Weights of a small transformer language model: 14 layers.
Each number is 128 + 32 x the weight over its row's rms, rounded and kept within 0 to 255. Layers, rows and columns count from 0. The size above them is the row's rms in percent of the matrix's.

# layer 5 MLP up, 2048x512, rms 0.0688, rows 1689-1715, columns 128-255
size [100  98 101  97  96 100 101 107 100 101 104  97  90 103  91  96 104 109 102 101 102 104  93 101  92 100 103]
[[143 167 109 133 159 136  97 124 173 180 104 129 175 125 133 164 151 128 149 128 105 110 158  55 138 112 131 155 168 111 108 186 173  85 106 132  88 133 197 134 127 102 136 157  98 185  93 101  99 145 139  49 120 161 139 182 131 177 153 131 206  74 129 137 160 139 111 132 104 106 141 125 146 148 128 119 173  74 117   5 149 154  94 133  99 124 164  93 104 175 107 121 142 153 160  89 165 197 158 141 128 113 156 119 137 121 128  75 149 158 151 106 101  78 117  77 136  72 181 137 108  96 166  85 108 156 138  74]
 [152 207 143  96 112 173 210 122 164 100  91  95 180 160 122 157 175 171 135 181  72 135 158 160 161 133 126 104  95 126 113  45  90 140 135 131  63  90 165 105 137 118 128 143 102 102 156  97 145 130 174 118 104 135 175 134 142 117 161  94 173  80 115 102 140 112 121  70 126  94 131 204 127 103 150 115 130 162 102 111 115  91 146 128 191  92 120 128 137 148 101  95 195 148  86 108 129 159 146 132 112 127  94 173 139 110 122 107 103 172  85 116 144 166 120 133 116 163 167 126 158 209 154  97 141 117  50 164]
 [162 132  77 131 150 113  87  99 135 125 145 164 100 123  94 103 201 139 124  88 110 174  84  85 130  78 118 129 148 135 138 108  89 104 142  99 155 115  89 109 134 117  80 144 140 151 177 120 162 128 159 122 112 141  70 121 183 154 105 115 104 104  68  96 139 172 177 124 154  77 141  96 151 109  62 113  96 113 109 139 100  99 106  96 104 146 132 150 103 121  59 119 140 134 123  68 153  63  90 138  85 160 127  53 177 130 117 171  90 190 161 120  77 113 127 132 117 147 126 177 137  59 135 162 100 174 166 132]
 [172 130 116 131 166 128 211 126 124  87 177 124 152 156 149 133 137  91 154 157 118 116 121  69 136 148 140 130 169 178 106 102 163 136 118 114 139 117 115 109 114 123 127 152 105 180 183 143 135 147 139 138 121 115 199  93 141 182  84 155  55 162 145 148 149 106 117  97 127  95 128  97 105 180 140 135 150  97 131  96 147 153 200 161 169  44 105 103 114 176 180  94 112 105 168 147 172 159 125 149 123 121 121 165 166 135 133 104 132 178 147 168 151 176 160 122 104  69  73  92 163 149 182 121 178 104  88 110]
 [ 99 102 178 124 146 116 103 137 122 102  48  87  94 135 151 103 120 140 148 143 135 159 118 170  77 128 133 132 171 115 182 164 107 177  92  41 105 148  82 119 154  94 142  51 142  87 139 117 140 125 101 143  92 128 120  83 113 159 154  70 110 102 153 154 171 146  60 124 147 145 115 122 163 136 111 100 147 169 108  70  75 137 141 128 123 158 157  50 144 146 151 115  95 142 101 216  95 103 126 184 121 148 117  94 141 113 148 194 171 240 161 134 147 105 103 133 130 110 127 227 136 149 120 160 148  65 109 134]
 [154 101 116 117 117 138 121 131 139 110  75 128  87 157  83  64 119 137  94 122 119 138 174 121 165 171 172 107 160 136 106 142 158 171 117 136 128 130 161 103  84 153 156 114 153 181 150  93 160 126  77  92 112 172 141 161 124 130 131 161 123  95 143 161 133 133 123 116 129  65 132 151 158 121 121 150 128 176 154 127 150  84 125 159  90 183 189 147 177 120 143 108 159 115 198  69 161 111 166 155 137 174 138 153 124 119 116 134  75 130 124 108 159 117 145  96  93 153 124 129 156 125 175 140 138 144 141 195]
 [118 159 145  77 168 154 101 109 108  48 160  59 124 102 171 119 112 129  78  92  69 102 126 150 125  93 106 214 123 141 149  90 134 112 137 172 122 163 142 137 155 142 128 109 137  89 102 148 134 166 110 175 127  96 114 130 143 168 150 109 158  93 117  86 114  76 105 141  88 103 109 112 108  57 186 129 140 158 183  96 105 197  93 136 109 132 134 141 132 107 150 137 118 124 144 127 119  96  82 123 130 136 130 133 208 145 113 190 118 134  91 135  95 108 117 125 119  81 192 168 165 206  88 132 111 140 136 130]
 [123  92 142  89 143 153 159  81 120 158 100 183 138 178 141 103 100  80 211 119 146  98 152 144 172 104 134 162  63 138 100 158 128 113 160  53 124  93 124 157 118  86 153 168 164 139 105 123 147 162 134 189 208 130 105  96 202 206  78 108 180 137  64 168  96  79 115 124 170 123 177 134 120 109  94 195 119  91 119  96 105 133 159 159 103 119 111 115 168  64 143 120 127  84 131  93 161 155 154 157 103 123 129  99 155 129 125 129 123 107 129 202 164 128 164 146 134 153 151 124 121 133 129 125 101 150 116 152]
 [108 172 128  96 131 107 181  99 197 115 161 146  62  96 113 132 209 150 180 119 109  87 117 137 128 109 131 129  83 118 117  87 144 165  58 134  85 152 182 146 166 148  58 147 131 149  97 159 174 119 151 161 112 167 147 146  95  88 116 160 178 134 104 124 122 127 141 118  49 172 162 114 131 162  98 158 116 146  92  97 115 146 127 190 114 128  92 108 182  93 114 152 184 146 114 132 113 104 114 146 116 111 164 183 132 111 153 132 139 123 172 125 138 110 111 109 102 190 118 181 137 104 114 146  79 133  73 157]
 [ 97  64 137  96 143 171 100 105 111 163 143 111 139 129 142 146 124 128  82  81  82  75  93 135  88 124 127 188 146 146 176 115  77 137 127 149 169 104  87 113 145 102  96 107 214 122 184 146 140 198 153 114 117 130 125  71 120 133 113 125  59  99 130 130 135 142 166 141 141  87 170 126  89 137 165  99 131 145 130 102  96  98 105 110 108  92 156  99 193 133 146 198  76 114 142 126 143 157 104 189  96  49 121 138 106  99 121 120 107 165 149 155  99 105 191 154  97 193  77 157  88 151 203 120 131 168  88 135]
 [ 88  63 177 113 159 142 180 125 139 108 109 130 123 179 152 120 117 119 116 153  97 133 162 148 145 155 147  40 116 137 120  95 135 175 192 105 125 137 110 115  69 161 175 127  82 133 119 182 135 129  93  90 101 167 116 133 160 178  70 153 173  81 163 137 153 146 172 132 128  85 153 144  90 152 135 123 144 115  44 113 197 151  74 173 123  98 135 119  94 103 121 100 114 111 139 191  99 118 151  97 140 159 133 174 156 174  90 130 115 133 152 145  82  87  89 107 188 145 142 145 169  99 134 109 126  61 119 162]
 [101 138 151 152 186 136 111 130 185 139 127 185 101  97 172 134  93  53 111 125 129 130 111 123 130 114 116  84 153 144  87 109 157 162  86 154 138 119 202 154 122 136 192 176 195 136 154 156 173 107 130 171 122 102  48 108 173  89 121 187 156  55 126  77 108 101 100 138 154 156 167 144 125 187 159  81  95  88 143  91 101 119  80 181 115 137 154 108 104 128 180  88 142 112  98 153 134 188 161 134 133 122  96 170  91 141 154 130 112 166 132 105 145 125 137  95 135 173  96 130 121 109 141 168 117 168 149 153]
 [107 129  83 113 123 121 150 134 162 136 133  68 147 180 157 104 161 134 126 140 106 167 159 194 133 120 148 107 207 162 154 100  89 130 144 129  92 115 117 147 140 174  97  81 184 157 143 138 168  84  88 130 186  96 140 107 131 106 165 118 141 188 170 163 124 123 111 163 175  94 134 107 126 151 140 138 132 129 143 208  94 207 151  94 144 100 174  77 136 118 127 102 150  87  80 127 146 136 121 183 153 136 120 126  49 172 140 130 123 149 159 167 115  75 120 169 161 157 155 159 137  86 152  81 210 149 146 105]
 [109 152  66 101 115 140  97 151 141 119 102  85 169 120 124 111 144 135  51  60  52 153  86  72 192 152 141 164  88  96 131  85 137 191 132 133 140  99 171 149 145  93 142 129 159 132 121 137 217 152  95 185  68 119 113 153 103 151 144 204 128 107 135 137  69 117 162 150 122 124 134 155 136  92 125 125  92 164  99  84  93 184  99  91 103 114 110 101 137 139  90 110  56 128 178 114  92 103 109 136 123 111  82  64  45  96 135 119 112 133 155 135 114 145 136 139 145 118 139 122 188 157 110 160 106 103 147 145]
 [ 84  79 108 125 108 133  87 172 129 146 142 138 177 111 133 173 104  66 128 129  33  84  95 145 112  87 149 114 101 139 141 139 117 170 168 133  90  90 119  77 122 140 182 116 125 134 121 117 104 122  89  74 142 161  76  99 170 151 120 159 111 154 130 132 141  29 157 187  42 193  82  97  99 110 133 137 153 158 151 127 118 217 151 133  97 117  94 129 135 144 168  88 125 133 153 118 142 167 161  89  90 111  80 128 158 118 156 143 162 105 149 134 108  81 132 146 112 164 116 139 136 125 125 110  76 114 130 113]
 [121 163  94  65 129  66 133 109 104 156 135 150 125 120  63 187 117 128 156  81 136  98 117 119 118  82 124  90 172 105 111 177 109 146  43 112 135 149 124 121 154 157 164  70  66 113 123 102 114 127 141 138 144 109 176 159 142 174 140 158 137  92 173 142 160 110 116 188 105 167 123 133  86  74 117  93 124 152 148 122 174 141 155 137 163 140 104  45 114 137 120 151 143 151 180 156 111  49 176 126 151 112 141 124 151 101  99 123 193 156 140 174 166 100 112  98 119 104 171 173 147 130 163  74 134  88 150 119]
 [138 173 132  87 108 129 135 150  95  72 122  97  88 190 119 126 166 121 125  93 120 107 101  97 154 161 130 145 147 159 129 111 134 148 150 100  76 107 185  92 146 101 168 108 114 116 133  61 162 123  92 115 140  84  92 119 123 120 108 128 111 114 108 114 110  87 173 204  84 105 152 130 151 142 128 113 138 123 136 152 180 126 174 164  98  64 158 133 128 171 149 131 117 138 159 178  76 138 176  94 137 110 120 131 130 138  78 176  85 154 128 130 101 178  74 218 160 143 174 168  93 110 112 194  98  84 132 133]
 [158 130  68 104 176 146 165 115 148 117 112  93 195 111 147 138  98 121 104 148 127 135 138 148 166 137  72 146 178 156  87 135 151 111 132 111 149 123 106 133 124 149  97 204 152 120 102 118 131 100 147 105 129 106 166 129 171 169 114 128 169 175  95  78 162 173  81 111  94 106 130 138 146 114 106 133 100 171 183  84  71 106  91 134 145 116 150  68 164 176 143 125 150  90 177  93 125  93  98  73 142  82  89 153 105 119 123 166  83 122 127 113 136 121 137 113 173 115 173 126 156 126 117 177 127 174 123 126]
 [174  82 139 158 174  28 143 135 158 120 103  74 125 179  73 100 150 129 107 129 104  73 183 126 115 147 166  97 158  74  86  53 166  93 159 152 155 111 139 124 141 175 140 143 175 100 150  99 139  62 111 127 136 106 192  83  95 101 102 110 138 155 105  82 147 141 137 107 137  85 108 133 141 113 113 103  85 152  67 127  72  83 119 105  66 106 129  82 131  94 109  77  75 148 154  78 144 100 144 103 121 129 149 120 125 109  98 115 103 142 146 106 135  97 152 208 204 199 132 144 166 129 120  92 134 150 134 159]
 [151 163 155  55 112 139  77 109  87 123 147  47 111  87 125  87 166  85 142 119  87 102 140  68  93 135  49 136 123 126 138 148 153 135 128 120  81  52 125 175  95 146 153 102 164 104  92 101 134 120 183 127 128 133 132 146 120 110 131 159 139 137 171 149  81 179 112 123 130 136 158  98 128 122 154 121 141 100 126 137 118 141  87 134 154 134  81 134 131  87  72 168 125 144 134 168 114  78  76 159 147 121 141 187 103  38 132 176 122  76 145 101 161 139 149 176 129 115 143 140 107 153  93 109 121  55  99 154]
 [122 117 207 150 149 146 121 127 108 148  86 210 174 144 144 105 160 171 155 126 142  95 151 110 144 173 120 135  94 128 138 147  53  90 203 106 100 144 196  96  93 134 124 149 160 139 167  85 180 133 122  88 128 157 163 131 129 118 146 170 113  84 119 102  99 109 137 117  77 165 159  91 148 158 171 140 114  98 108 136  89 101 106 117 103  96 119 130  73 142  92  85 162  95 147 133  98 117  70 127 175 129  64 122 118  98 119 161 125 159 138 101  78 128  75 115 104 132 126 176 133 126 149 136 169 170 114 102]
 [126  98 124 134 137 138  98 148 121 105 138  85 131 127 152 118 191 128 157 123 157  85  80 103 123 208  82 151 152 160 124 156 156  74 141 168 121  99 102  69 173  73  98 114 107 138 164 124 153 157 150 125 159 108 118 141 155 124 120 133 155 108 122 131 119  68  85 122 131 118 140 138 112 113  98 191 159 126 168 180 123 136  82 174 111 139 112  78  64 109 117 129 123 161 147  68  86 114 148  78 132  99 112 150 123 133 133 148 121 128 128 217 121  82 112  92 146 128 171 130 162 139 154 142 183 141 166 166]
 [163 123 121 125  72 138  79 139 134 225 102 159  65 136  82 110 168 141 153 196 149 132 114 101 144 120 136 136 152 124 104 130 149  69 130 131 124 128 164 108 100 132 150 163  86 115 149 116 142  82  91  99 105  86 117  90  87  75 150  78 126  88  68  63 137 124 141 140  80 129 144 116 155 135 162 142 150  85 135 129  76 145 127 145 137 156 201  83 108 128  83 217  83  73 168 192 121 190  89 148 114 121 179 166 131  50  87  99 139  79 140 166 141 118 129 188 175 113 132 104 115 136 168 165 125 146 129 111]
 [166 145 100 143 109 218 165 120 210 119  81 129 115 155  99  94 140 169  79 167  80 144 127 136 121 125 130 125 138 129  93 129 121 150 158 125 170 153 165 152 149 140 177 106 157 124 173 115 138  75 135 157 144 159 132 123 150 145  80 149 145 108  89 114 127 134 107 124  89 175  84 126 123 139 148 161  72 140 164  76 150 126 149 123 102  96 119  91 110 186 188 185 193 153 151  98  95 114 179 133 145 139  91 133 106 124 132 114 190 153 132 118  92 106 119 169 127 110 133 132 141 188 110  89 126  89 138 127]
 [140 115 102 132 138 152 124  70  96 105 103  97 118 117  70 144 130 137 116 170 128 128 149 103 115 126  84 144 176 123  57 173 184 146 131 121  83 128  65 148 125 159 116 181 143 109 159  85 176  59 122 179 153 136 203 127 127 154 131 123 124 108 111  81 163 118 161 126 126  79 167 120 145 139 155 159 126 176  91 108  82  99 169 143 139 142 125 134 105 164 161 184 170 134 169  78 127 159 123 185  62 118 154 146 112  98  84 144 126 163 117  89 164 109 113 114 127 124 153 141 131 160  56 138 105 161  85 105]
 [173 155 208 192 106 140 143 129 177 173 132  90 104 138 132  89 151 129 151 108 119 121  89  62 107 135 128 142  99 106 183 213 168  52 132 147 130 143 139 196 155 148  95 129 124 109 163 123  89 144  59 150 110 137 158 132 159 115  56 138  89  88 178 129 139 144 177 130 119 127  91 137  87 119  97 120 138 150 149  82  97 152 167 127 120 152 116 169 168 168 104 137  97 130 143 102 127 143  57 132 130 158  96 155  88 138 151 154  84 124 131 123 149  79 167  88 136  96 166 116 162 103 120  75 118 147 132 142]
 [129 141 163  91 138 128 101 166 135 163 112 148 106 100 121 162  83 128 130 155  91 182 175 137 132  99 169 132  68 116  83 131 105 128 159 108 146 158 117 125 208 126 118 153 154 132  89 144 163 194 109 147 141 147 122 140  94 184 105 125 126 131 117 100 189 146  93 141  78 117 109 120 174 111  66 129 166 120  65  67 112 142 148 139 131 170 124 137 150 146 124  90 149 104  95 119  85 113  79 170 115  54 181 158 144 106 107 159 122 122 139 136 105  76 152 100 162 188 111 110  99 130 108 101  70  87 134  86]]
# layer 5 MLP down (transposed), 2048x512, rms 0.0648, rows 1689-1715, columns 128-255
size [102  98 102  98  99 103  97 105 100 101 100  95 100  97  91  93  97 107 110 104 103 102  93  99 102 100  98]
[[154 100 169 149  99 160 142 101  98 128 141  88 152 126 123 149 172  90 116 138 155 125 103  98  81  76  93 158 179 118 144 154 103  86  58 163 116 101 120 130 169  67 126 109 142 112 134 103 135 167 132 177 120 123 153 152 140 113 161 123 129 164  92 100 169 104 158 141 111 107 127 114 136 173 178 139 129  97 136 152 128  89 116 143 228 151 203  60 125 107  90  88  76  81 107 100 125  93 142 110 102  72 139 137  90 109  81 181 132 151 139 159 132 135 107  83 144  97 144  69 130 118  98 131 196 113 145 152]
 [119 109 128 173 101  86 134 141 159 153 135 134  96 162 140 151 173  75 122  67 114 103 146  58 135 182 117 206 128 125 114 146 109 121 137 150 134 146 134 124 138 118 108  66  89 149 166 127 123  64 114 150 169 106 128 148  85 164 187 125 145 231  72 230 155 104 141 135 121 148 142  91 129 137  95 100 104 117  98  91 122 133  98 118  37 128 160 120 132 120 119 143 135 104 135 122 161 187 134 123 130 147 126  88 128 107  78 123 136 178 122 146 220 128 146 111 195  69 122 128 124 152 189 111 118 101 101 150]
 [139 120 128 145 145  94 128 155 135 119 118 108 212 110 172 138 104 123 132 108 117 107  88 133 209 113 138 143 134 123 127 158 133 129 191 121 132 149 122 167 147 115 191 132 125 136 113 103 184 140 140 198 152 134 149 165 116 111  55 124 127 117 110 113 177 163 129 147 122 111  90  89 147 217 104  89  96 156  89 140  82 195  98 144 100 142  97  88  92 196 175 111 167 143 105 143  91 145  86 132  85 114  98  97 137 145 109 154  88 103  97 159 181  91 103 150  87 121 126 114 155 138 120 132 110 134 168 130]
 [118 109 129 135 106 150 102 111 156 105 145 119 140 115 134 106 189 114 128  91 157  95 150  93 157 147 138 136 174 101 107  87 167 177 110 136 157 138 146 151 148 146 110 187 142  97 125  67 121 108  74 154 181 116 195 135 102 130 140 114 138 139 171 144 114  82 177 146 123 120 113 125 149 127 170  98 187 162 202  68 112 139 109  95 131 161 150 153 143 103  90 164 139 184 174  71 126  56 109 116 170 160 111 112 115 139 201 113 160  83 173 107 169 102 136 160 149 118 131  82 145  99 128 109 129 123 196 122]
 [132 145 111 135  97 108 154 180 118 147 158 110 181 117 125 135  90 121  73 114  62 108 126  93 168  64 119 164 155 100 138 101 112 161 109  77 118 109 147 151 114 105 141 135 127 156 138 104 115 108 125  95  78 159 113  97 135 136  77 119 121  84 126 146 140 131 171 202 170 153 160  79 169 161  48  78 100 113 105 148 147 149 176  96 113 151 104 168 191 127  46 131 152 109 199  53 127 133 138 108 121 109 140 125 165 146 138 177  94  92 113 128 131 142 110  76 142 126 127 102 107 130 128 141  82 154 143 100]
 [180 208 136  81 120 102 127  97 159 105 156 113 182 138 141 166 112  96  96 107 147 149 112 135  96 128 127  95  99 125 138  76 119 135 170 162 125 100 144 153 116 130  79 104 121 193  98 147 136 119 146 154 127 140 136 141 146 102 133 180 168 102 123 113 201 155 148 115  89 148 148 144 162 138 128 179 148  93 133 132  75 161 132 138 161  26 139 127 163 139 131 126 131 142 122 142 124 157 124 134 160 127 155 132 134 162 144 109  94 146 109  54 128 141 179 156 150 148 131  63 106 141  94 174 165 158 152 138]
 [167 147 123 137 120 160 144 121 117  66 126 158 141 148 141 126 128 140 130 123 118 164 104  88 128 180 153  97 109 170 115 161 132 117 165 137 139  70 130 176 157  78 158  97 141 131 157  77 128 195 129 105 116 125 130 122  95 148 113  78 120 139 152  96 158 102 180 171 203 205 100  98 121 125 148 133 119 125 104  95 115 165 143  79 138 121 104 139 150  99 111 131 192 154 111 114 108 120 102 132 120  87 102 101  86 159 193 152 150 143 153  76 114 179 160  85 203 195 114  75 148  60 151 126  93  59  89 163]
 [130  59 146 183 134 111  88 133 126 136 129  94 172 149 185 128 103 159 125 141 119  99 150  83 167 129 111 133 166  80 140  78 107  96 223 165 168 130 128 129 184 105 125 167 204  97 132 189  71 130 152  80 139 129  59 136 147 155 103 149  94 154 133 128 112 136 151  91 137 193  59 109 139  76 139 113 146 117 138 161 136 170 102 107 109 178 146 131  66 156  66 111 115 115 230 118 127 118 136 141 153 107 131 114 161 107 126 130 149 133 110  97 157  94 118 126 116  97  81 141  92 141 136 122 111  89 164 143]
 [155 140  95 185 100 142  91  97 130 107  91 100 135  80 133 126  66  79 136 159 130 167  91  99 117 111  64 128 171 150 103 110 170 104 164 145  91 139  80 129 111  90 146 119 160 141 117 137 156 155 127 128 143 101  52 175 130  80 116 158 118  96 154 144 140 217 151  82 105 160 104  99 148 106 111 128 109 132 112 104 175 112 147 123 123 172  98 104 115 173 156  70  96 153 148 141 136 145 151 159 153 163 110  89 116 192 171 146 176 106 163 125  63 139 156 120 176 129 101 106 217 133 126 120 162  55 172  66]
 [127 167 158 161 212 170 182 157 155 118 170  85 163 116 149 159 146 149 148 164 158  81 141 149 111  77 132  89 164 143 124 167 124 126 150 118 124 148 100 120  91 186 158 123 124 134 105  98 152 150 151 127 133 128 126 165  91 119  83  33 128 145 116 174 110 127  98 136 116 140 117 154 149  89 196 181 226 130  81 121 160 114 156  93 140  85 185 159 104 157 113  88 102 118  73 144 182 163 163 123 129 163 127 100 119  76 158 143 129 115 105 101 165  96  66 122 145  51 157 149 202 154 101 122 204 129 113 147]
 [124 163 100 131 174 187 110  87 111 153  64 121 156 106 152 131 132 127 159  56 128 127 122 156 171 112 118  97 164 119 157 111 138 131  95 165 129 102 143  93 183 140  91 138  82 145 117  64  90  70 142 116 130 176 186 130  90 104 110 147 135 150 115 104 173 128 107  76  81 137 149 130 136 115 119 163 128 120 217 169 110  76 191 115 118 161 107 152 175 114  66 148 129 156 147 140 104 103 161  96  84 112 132 131 125 159 115 141 105 128  76 146 127 143  98 111  99 158 105  53 123 151  95 110 135 135 142 139]
 [132  97 115 172  87 125 176 141  96 144 132 118 190 107 153 153 161 130  74 146 135 180 138  94 143 109 119 230  87 158 150  81 170 176 120 104 138 117  94 136 129 157 107 134 105  53 134 126  91  78  82 108 138 114 128 104 126 100 237 110 138 173 109 145 162 152 200  83 106 153 116 118 141 111 137 153 169 132 126 130  97 176 123 154 147 122  71  97 166 155 134 108 172 165 114 116 183 140 124 155 128 138 177  88  81 137  95 111 140 142  85  80  98 127 130 124 141 137 149  93 165 123 182 112 144  93 123 130]
 [159 115  81 112 122 134  67 164 123 124 129 148 152 104 108  78  96 113 153 107 190 172 144 220 162  54 163 145 163 153 161 105 144 155 111 188 137 113 167 138  81 123  64 185 101 114 153  97 104 147 106  84 132 134 158 162 139 183  96 119 114 122 136 143 121  88 145 123 104 134 165  96 151 190 112 145 140 117 115 108  94 111  95 167 125 161  88  81 106 166 166 204 155 133  84 146  93 141 150 171 151 120 116 161 130 164  94  93 166 128 165 117 132 119  95 132 146  75 101 190  97 135 117 114  91  82 148 115]
 [101 133 118 124 104 123 176 112 151 116  75  84 121 111 161 120 117 113 131 155 121 124 101 153 147  81 142 131 106 129 137 136 110 151 132  91 116 120  72  98 107 165 123 175 147 151  84 109  99 123 110 113 128  75 113  76 102 122 152 165 207 136  26  63 117 102 165 154 166 144 169 125 153 118 158  74 153 138 107 136 147 104 139 138 117 111  59 116 124 119 135 137 134 119 127  80  77 129 169 126 120 142 159 122 154 111  91 157 120 133 102 138 151  68 137  89 113 139 139  84  73 105 120 124 181 106 110 118]
 [ 99 160 115  63 161 136  81  92 146 113 123 153 134  93  82  57 158 157 143 111 182 170 145 105 218 125 131 168 147 138 129 125 117  86 115 119 161 111 127 137 140 210 112 133 100 118 174 150 117 125 123 100 155 132 201 118  91 147 142 151 116 119 104 135  83 163  51  70 139  42  96 118 116 144 136 113  78  66 186 149 120 111 126 140  86 125 102 200  83  70 148  93  77 157 102 183 156 138 117 100 132 178  98 138  82 148 146 155  90  98 127 120 181 121 120 132 110 107 132  93 128 112 133 114 113 148 198 145]
 [136 100 189 207 164 173 126 159 139  93 112 157 118 142 152 156 122  86 133 167 145 123 157 126 154 158 142 112 122 123 104 123 152 167 101 146 130 155 173  85 125 195 122 102 125 158 126 139 102  76 103 130 168  93 136 149  85  76  97 127  97 121 132  95 202 197 112 122 151 101  94  54 171 164  84 181 108 119 145  92 117 111 116 157 123 144 176 174 104 155 146 127 134  77 157 118 119 138 102 170 117 142 128 106 154 164 222 124  73 124 146 102  31 112 177  76 185 139 126 153 149 134  90 124  85 144  99 170]
 [138  97 145 127 140 135  99  87 157 149 197 191  94 149 135  92  96 119  70 105 122 167  82 151 107  66 189 107  94 189  98 103 125  74 116  93  89 137  90 134 138 135  92 104 120 139 151 155 146  93 103 122 139 123 100 161 154 127 133  81  93 111  94 138 125 146 107  55 158 169 160 212 155 154 136 213 131 124 101 135 189  93 153 131 120 162 159 128 145 167  79  64 122 107 123 157 119 137 109 133 139  99 196 167  99 143 121 126  93 135 149 123 104  65 133  99  85  43 124 106 123 137 126 188 131 131 117 128]
 [121 136 140 101  72 151 117 169 192 154 135 142 127 111 120 123 113  78 150 107 100 151 146 157 170 132 160 171 110 162 135 151 113 153 126 170 140  85 125 116 185 114 136 177 112 154 120  80  95 175 132 109 117 123  90 117 155 154 132 115 126 158 128 181 122  83 150 158 168 168 138 123 127 154  90 166 130  99 159 114 135 122  84 115 155 131 121 103 179 109 191 106 169 101 137 106 123 102 168  97 103 106 127  97 136 133  84 117  92 112 115 182 147 128 131 138 177  79  84 126 111 152 183 117 162 105 161 123]
 [115 136 128 140 117 163 121 137 127 118 139 147 139 128 116  86 125 183 136 196  89  98  99 137  93  88 108 142 167 139 123 149  92  89 120  91 118  93 136 144 149 137 126 139 163 115 104 159 195 181 145 125 123 157  83 134 154 133 161 126 154  78 110 148 100  96 124 116 131 190 139 185 108 141 168 179 128 152 147 213  98 137 123 100 109 131 131 104 179 138 122 121 121 145 144 134 177  79 138 142 104 186  85 106 120  84 124 102  90 119 109 131 124 138  85  97  49 130 111 167 122 107 176  40 129 152 162 188]
 [154 160 149 163 107 145 105  99 140  76  98 133 133 127 182 154 177 121 148  62 199 112 148 159 122 139 100 170  92 143 157  90 140 126  99 194  69 116 127 109 126 118 115 197 126  99  98 160 111 141  97 158  74 115 130 111 151 102 109 114 142 159 125  81 154 100  94 124 121  74 126  76 147 119 104 156 146 156 197 158 103 149  98 158 110 144 169 129 145 134 150 156 106 138 119 181 134 147 106 178  75  78 152 113 136 135 101 135 166 150 108 168 173 140 111  87 163 121  73 144 118 122 177  91 189 160  89 210]
 [139 115 131 104 113 127 101 140 145  99 121 147 140 140  87 117 125 160 147 121 207 143  82  60 106  55 174 101 152 158 120 170 152 178 115 147 149 128  98 134 107 145 138 189 148 102  82 114 145  99 160 176 140 104  78 107 137 155 162 132 156 191 160 136 110 149 143 152  80 132 146 141  88 185 107 127  74 117  95 129  80 114 215 125 158  68 136 218  93 130  88 123 128  81  69 184 103 101 121 119 126 142 165 125 134 118  93  80 168 134 168  78 121  79 190 104 156  77 153 127 188 180 138 110 111 129 138 129]
 [173 139 127  89 104 208 142 168 129 123 112 142 155 135 173 159 124  64 167 157  50 117  80 171 159 154 145 122 127 114 102  77 136 147 207 144 138 136 108 124 144 188  83 150 160 115 139  69 139 153 110 138 180 150 136 124  67 129 166 127 199 132 109 177  90  98 102  53 155 100 177 124 163  87 154 135  24 146 127  94 134 120 108 113 185 159 166 107  98 144 142 144 105 165 160 108  76 181 106 112 167 155 116 126 168 164 105 112 112 168 102  51  94  96 126  91 119 157 111 107 110 120 143 116 160 123 137 116]
 [122 138 135 186 142 108 154 109 134 117 119 139 184 159 107  83 105 123  82 132 102 119 145 130 152 155 149  66 180 148 218 160 126 128 178 145 115 148 138  82 167 147 149 130 132  66  68 137 144 187 183 132 109 177 104 120 195 124  89  90 173 106 195 123 107 138 154 141 119  88 156 117 138 166 123 133 148 187 132 159 146 157 128 123 153 113 121 143  90 127 125  93 194 129 159 129 148 167 153 153 130 104 117 143  99  91 181 151 159 137 129 112 135 148 151 110  51 125 185 178  97  90  64 128 126 131 106 119]
 [113 100 120 160  78  94  79 128 136 146 104 126 120 129  95 144 152 190 135 102 106 114 118 102 133 131 135 121 169 147 142 181 123 136 108 204 122  88 107  82 133  87  85 123 109 144  90 163 140 173 135 121 145 122 119 171 147 150 165 171 111 133 150 134  94 124 134 127 144 125 138 128 175 139 144 128 143 147 117  76  89 149 159  95 111 194  95 120 123 180 125 135 149 108  80  87 122 139 120  81 172 133 108 100 148 135  78 168 144 122 126 154 129 105 169 140 160 176 129 128 124 135 107 167 110 115  81 177]
 [184 102 189  78 126 134 128  84 124 143 111 132 143 153 165 152 138 103 125  95 159  87 107  80 133 130 129  67 121 132 174  90 121  73 154 140  68  77 106  90 131  70  83 161 132 117 109 109 128 152  84 128 109 107  77 118 102 133  80  88 116  63 105 115 143  97 194 141 114  52 138  82 114 143 138  74 110 102  94 168 174 195  87 141 198  95 113 125  80 163 164 142 168  70 110 104 156 110  80 209 107  92 128 164 103 155 187 148  96  95  97 120  94 149 100 128 175 165 143 157 175 102 141 115 100  32 110 153]
 [136 101 107 164 126 140  82 186  81 147 132 141 149  86 151  81 141 182 102  75 124 111  98 124 116 111  85  95 118 128 117 140 119 197 194 103  87 139 115  98 133 148 156 116 218 119  55 117  62  83 162 136 166 119  90 161 137 120 111 108 110 133 191  82 132 165 104 144 148 115  86 149 124 168 193  80 113 114 138 104 117 165 106 173 101 148 163 112 134 179 114  88 144 112 109  91  91 128 115 118 133 189 126 156 154 107 129 140  77 167 125 110 146 150 144 174 140 107 136 172 122 111 137  81 168 178 115  74]
 [117 138 105  78  85  84 164  87 104  99  73 167 116 118 139 135  87 117  73 157 163 116 155  85 166 104 175 103  97 144  72 162 103 105  91 148 113 154  99 191 121 137 168  69  59  87 194 155 141 145 125 134 135 110 140 163 105 133 215 137 161 116 125 139 116 130 180 100 205 137 123 186 101 100 145 131 139 103 128 142 103 136 145 144 139  57 113 194 127 143 129 114  90  74 102 112 105  92  90 156  92 178 111 133 133 113 131 107 119 137 139 140 176 141 110 126 148 150 149 144 117  68 148  95 123 106 126 145]]